Each number is 500 + 25 x the weight over its row's rms, rounded and kept within 0 to 999. Layers, rows and columns count from 0. Numbers have three digits each. The size before them is the row's rms in percent of the matrix's.

# layer 7 MLP down, 96x384, rms 0.145, rows 70-95, columns 0-191
097:470467522478506514480484499524526469478477502481548479465484502491524485475471444493446500482468501528518509517501502534524528543534495512442505479528468469512510481546520524461474493471504446513504458507480465504558534490502510481510502502502548479496490527524463536497499515484497495485501513488492455511501511525470533510502527504438509564528477483503498489481481518497507548474532547510483493444520491523531503497519484510496497551493447513514542510499502515517499471508480517523469495463487529520487536517524434478500505507488529535533465544489504499473504466468525502523
101:447502473487484491487521494486474484466501497486501553556519481477526485503479515542527476511501520490532454509501503489483547488504493483492480489490517478505526548512478529484499498479426485495508486470509466480530511482482516491516464474513486514513506472511498460506555517471450491492468501557494497519481490472514514486545493484533471505471487518473504471551470493513472476485494500522479486504484480524544524499471475483495514479500533521489480510493497511510491491521493497513518566496460507499496530500464504469519495495560477483478507493508455471521494548489470509492
092:509502437510479513481514504516460546529517517505488497500531496478500489471523476472480501479562511497486464490520511494518537507468539540504476481511529505444472521510505489533489536478500475464516532533531460468442553500454475498516493494467498524470468489513518477519527484526509508502484520490540487510495539443502459507536514503468515481523511480511518474511521483449576500515528532478485532521537489479497520518517442517494491466472502454529521496512516503511514492499518492530489507513556508489488514451508545474491506513498501468473501561502479470541523493514526505509
099:505500522443480498459502488503533514477516471492501457498476503536517527541534529514530510481530472524512535502504512503507487516536539513474512499471489503555509528491518481548512495480554552482485499453497521504501493470467475507503498487513496479476542578484493509514528558504500492506525502489517516491490504506488505529473496485528549497509509483481504515530485493513457420519521491516484477484517483466499506513501504500508494509497483497452521498457507502525508510477478537508531487503493507510470488491533452534503511486489526473478507449477536512516499484523531482486
103:497479531556458482487470527509527474442461469485476516507475502483511551525522470483474480485490482491494502513493469525502539520485467510502534512500496512476512509509522552479511482516490513515494479534487498482511535492493503500502505442517506495508534527558494483507481496505494514483430504504488483537517466441502482521552498532499471518504521527475513478540466477511503518472503501498493509471541487507462522485463524497494489492531501489475500500490503524508497506508523524485474524502515516460500518554480475509487456522503497534522496531494503493561460478477481489506
102:503499534498473495533492481530495539485512523517484526493476491515487505470473456509462501494498508490492506510497532443496493469516506540489461457512511442473519521469480512491452486525525493509534464459512519542514443532497450504528511511511486474466532513490467572480517522530487521466509572468503522484502530481523483509515507487516527473484506506498500517548508470507484519497475524516452494500484528493516488502481491476517484559519539499529518468475479478493516499496526493515511516501508477489504511470562504467490498483507505535492485512491533440516508502511500530487
102:500506558488525503504501464482519509463528475475491476505556507513516505514504525523518519513496490507516518468505469505528477507481551487448478487487488541510493492511494476483506507497475510464506521481521510514504505521517450505493435534499509483509543515476498495500481508496481519530458485507512481512514490516531501510501513491498508475464519523468516512514502533510535535538440524494509484532514533497512466519463519522488517475495471502497542511487476537475502472493482460484516485480503502488511512446530514468543540481513473496461529470459491492520506507519506533499
106:529511541511468495480490486483519496498522501516463521495467519525491451468496515512505476438452483531499472502499509466507487503543497520484473481492486515482492515517504526468520513486490504468498519501488456513513493477502524495519527480471469502551546512526550517492460527493495524514486518530498489490477468508499514473486504506476517508474488521537525461486512496448450504484510543506524536505510525469504523496483425508481476469474518519490484527506511522528482492512506480494494475508516524502468507511543495481541479528468528505510489509512503526506522471516450527507
097:484516457508537481510475542478487494493464510487534528529547528466506546480523552471508522522503526484481521535532517488455527479526506486498478529492517474462522512504509477498502514515481485494504504475530504481463521473544469481479497508523466488500476516497530499498488467485501480471428459540550492521517545477486520531499522475488542549517492505484499523495522494489505485463464493500493474501501489505478460518501481528457531508501489529513517475477520500485519504506568489470497513505461474479549537538431530494499556491556506484494536508483492482519487500502525509492
106:464530519496509499464518520501495519525483538482468534497568509520522460531511543501517491451504483496515507469524507550477473460505536480495468490479518523498493490496506536525500530505470499520474542542481482515499488539492481528462447518540492486506514514509504488475542526508481463506491501447499481515493484416446522473493482476476521491478506482515498517490501527503496541494538475484516488517508480506516478504492502516514520480492515501548493504479508494489532493504470533523523497531511488515510477455524490498513544472521452487532519547520480528491497479532465503510
096:470488519507494524511556435494534506470494487514538519544490508523498505491514499478495460505504490481495526459485484475470484494490478501512531528499529537486545491494489491501465544506537524490471509479509498499506518557489504494453514477496505512496467482497482471487527494528515503485522472501490515475463484554445511533506484492444477509537513519534445458490477487485468531471490528466490492479525501488485505495475494530481508434454500493530483526510503475486466512465534455544503504520501474520494451527515527492511496504485465491543459493529474521473508496512486494472
100:498510517497496544496487520487515516484475494516516547552491481478498500485508507464507524515487513494470482525476494462488515437488492476477482491463563502506507514498489494488453492488539483488496486507527540502514492550514477513541496469510507486527494482522560491497553447525508490536497493542499491533487522525548467513538501475475488500462487472519480524484512481456476462470521484519459488510523497528515518497518496508517515530537496504495488469518526522488450530494532477483483529483519518510486514428517547508508468501526507520532442533488470493525488523474466498503
097:499503496574511513495493478500452493493475488486499501481556481531532528489505536475521525509503505535509492490464503479498539479469512501529525517471478530428502494463477482498496504497506510487509496463543458481465508485501531434534535499477474514540481494493516482456447511497505498512524470512497497518477514519548483481492508510523488508546546547532483486506506495506539505502507535478521485460516495563502518457470467504495489496498457483483479510489503466495509521480508450483476496504532483497483495504511502473486526554521489486481511466465540501505484487531500509524
103:517485512532482485497502471524466484491473486485452493493528513528471546483487533464498513505511478561514494483547459553476479500438542517490471521482540557522485538495514471487500481487486512511503498517466528511540481484474516509541462531487536492471484529543513488518503518493536504498500502482499491501490493460489467486487487503494481522509495542500518531507493516492515536518538501492500498490517518468516496495475563478519496532499488535517473495473436518499457516467463473502506533520498523502546485463509498532515485504487554510462445526521474511414488462516543494532
095:479536485510510491489502529549503501516534509513524513496515511517484496512527461472490476562508512503502510512502473515497540478453519507526480504493430461569467472515490528498452457452569522467535498509498527496572519505479485471470534514492505481507499471476471574509478510508459483482501495503493469480488493486496482501528526500521506503500501443467496493506530531466465523440508469522484541491523482505445497469501493499514514515462493512506512503456517467493496497496479494475508506513486528511476461514516516507485524533538515544526518500565499515511498512470503442519
104:524462514504507548525498465454485463506496508496502514495512519497495517508496517501485468494503517516513464508516499499521492491543485492489531480524499520521487490512503558516546512476494488481549489517492467528459515511481505499490530490489507477539481530512506483491501501475493499498551500460467532473527490525513486535481509490472537467496468543490535510486466514476515498534465507507525491510515499529513515510503529530503527493514481508523535496500530424496498488529454443532464465494531525490534475442517479496511483533541505496483474459502520525490518492513521522511
097:535487516475511501508471539485479529470497501492469578524509483479506502550524442503501496511461470516469542527473467512469450497503482506492504534498503462520453477495511483495502512454553513478477469514469511555526475516523479520504516509493469510509534484515505524494482524501477473508526518498462549541465537496539504512534498506479533513499482516484482473459486484466483502520491513508445453467504503488485465514491506459469528481499456505507538465480495524480490502489525520505498529476531457455489506490494462474476550513422464521495492489503478478500511513515528526533
098:475491473509497503505521471466518490473492533486483503496490469522488464526472461509502568509467507484505532513506494478508473491544515505525560512506513496545484504492531480498518505497475504542523506510493515525427482537508488507472497545507463470569564490491471462496514512493482441536484502502530467479511478480485499487477509499514522512495442529488485534494538496530531515531578505512486507483522472498512526492497538508489494486520482523509528498508495505500523488490480493496494530463508489517544589434515512488485511499528554494514473477536516491506566480470452466502
097:472497506448483532484532512507534530494510487461500481482487520509469481453510534477448499535503522492476478445474487468493501504447497507514503519490476522471534501490520533496498524472480466508493478470467519512432480452525521467537476497511573495555477461520538493494450504492508535507505494491450484539492515535511480466485491501467498482497501457463493477543517466528513545483473501527510490492538492525502474495478497512533488525505458519541494509523484510490484514477484495506479491479481505495530478556486461533477480513508539482525501504506519528495513470447540476485
097:449473495485492532490521460549504492479537460514468478450469478507506461493472519509533530488484483524533501491530451493499478495530517491483476505509479502497490519492504487490449514501492497479485483451464519485539497471481466510519494514503516482517521514539467515485469463528520506492479487495517495464443478467511492491518512489501517519494482566498469484522468464448447408505572491468499542503503514442480477520516483521529490485506511510522522493480524467506533561510499519513470457482498482488489523499468472474499493521486504518473513470495514484555503499518502550487
103:505482503451473500533526459498547473538491488477497518552494501448465550505460458499498482474517488497481527503504502487530475522496485547518512533493491520522532505523476468541494524484478472505487480495533532498467487494497519492473472512504465528523466552478490513505512488492507477494502500524483457533495494549539473498473524526479523506483520514501450489514483505469493464470486491490515513532481481534475473454516501500505459444521496504509556500514513527504464505498498485490503416484520503516503496513496486525512512497518460480519431464476475476526515471484510492487
097:470482488487546497501475506440479519503536504501496521461467474534477541479540542502485492545465490490510502496555502497483489466463484495480523485476480488490514543500501468481544526489515516491467530457488480511507492541487504476514512499510476549533503560512467501517470501502513542504487474545454502461509478538506524488466482454507523522530521501500492507555459500488517521508527481475522497536479522503536479492502508538534464511497521513495509566487495478459479511498548494503501530500475483501523488505532502517490476487526485489478528484451486511459482513523497499495
096:495475438478531507492488462518456483478515500528485495500501504527489463497545526536506535518513497513474519484478473517510543487428531467498532487503464517494512504465473508495500507510481537483501508511502493525503479479476510483504459485500499520507523509488485444506500509497490474470481490499478551471539464468494540512490474503517497546539487504528540492508532483532495517494527488503510503532480535446490494518483462523536479490497565516456516514524484468505553503478473525516462500476508472480534483524536469550504485510482539520522533436511458531467515510485505429488
104:496516504550461504509532488528504491475496475525532512482471503506543464496509495450472518490499528467494507488483450510541484546531501471491498480528525511480488494543534514489490451509502506523490520507491477525556544519472514481508493517474509468495484474463489582521549536517492453522520500450474489512486540483484510490540476567430506495452533494481512461453503476564487532492526500491521507469512513522504489490525508492487459465525464525542483485515529477500487515478544531495487492531478486506525468446476517492523496467428474456487528548491496535535472514489464490474
093:527485519496502499539452474465505515551492509487476529510522509522508503503471486524490514484481509526484480511479508517523506514502490505538579528483498513496534524500505526470536523479462489513464499474500475517495524455541525519527525522481500522527509534456461439516507495506482486491535512507524508474472550526541487492471508494519515504506490488524484494499512526470520446481509509523461468478484511518499498471492468487479515514495517521592520514499531501487494492511509453499532450522523509545549541469490487505482534507485548504482470480483503476506524482540498467515
097:499479510509487508455520517507469491487528508470483510515493509471494531523543502531537500490499509485494518518493506495436482492474510514509490543521462489542490519522498459510511497527550485534497488533482478492504484480512519497502570553473496502518442443506491524476505507437466489527528456500521468496484467534502490531423501497506491462486550446476530452530499510497520480460443507466567490541497456490464495498493485507487531548507523479510503476504504486467565494472483510457468518501519505541486472519508481541498502542549522482482510508479475503456513487493527509502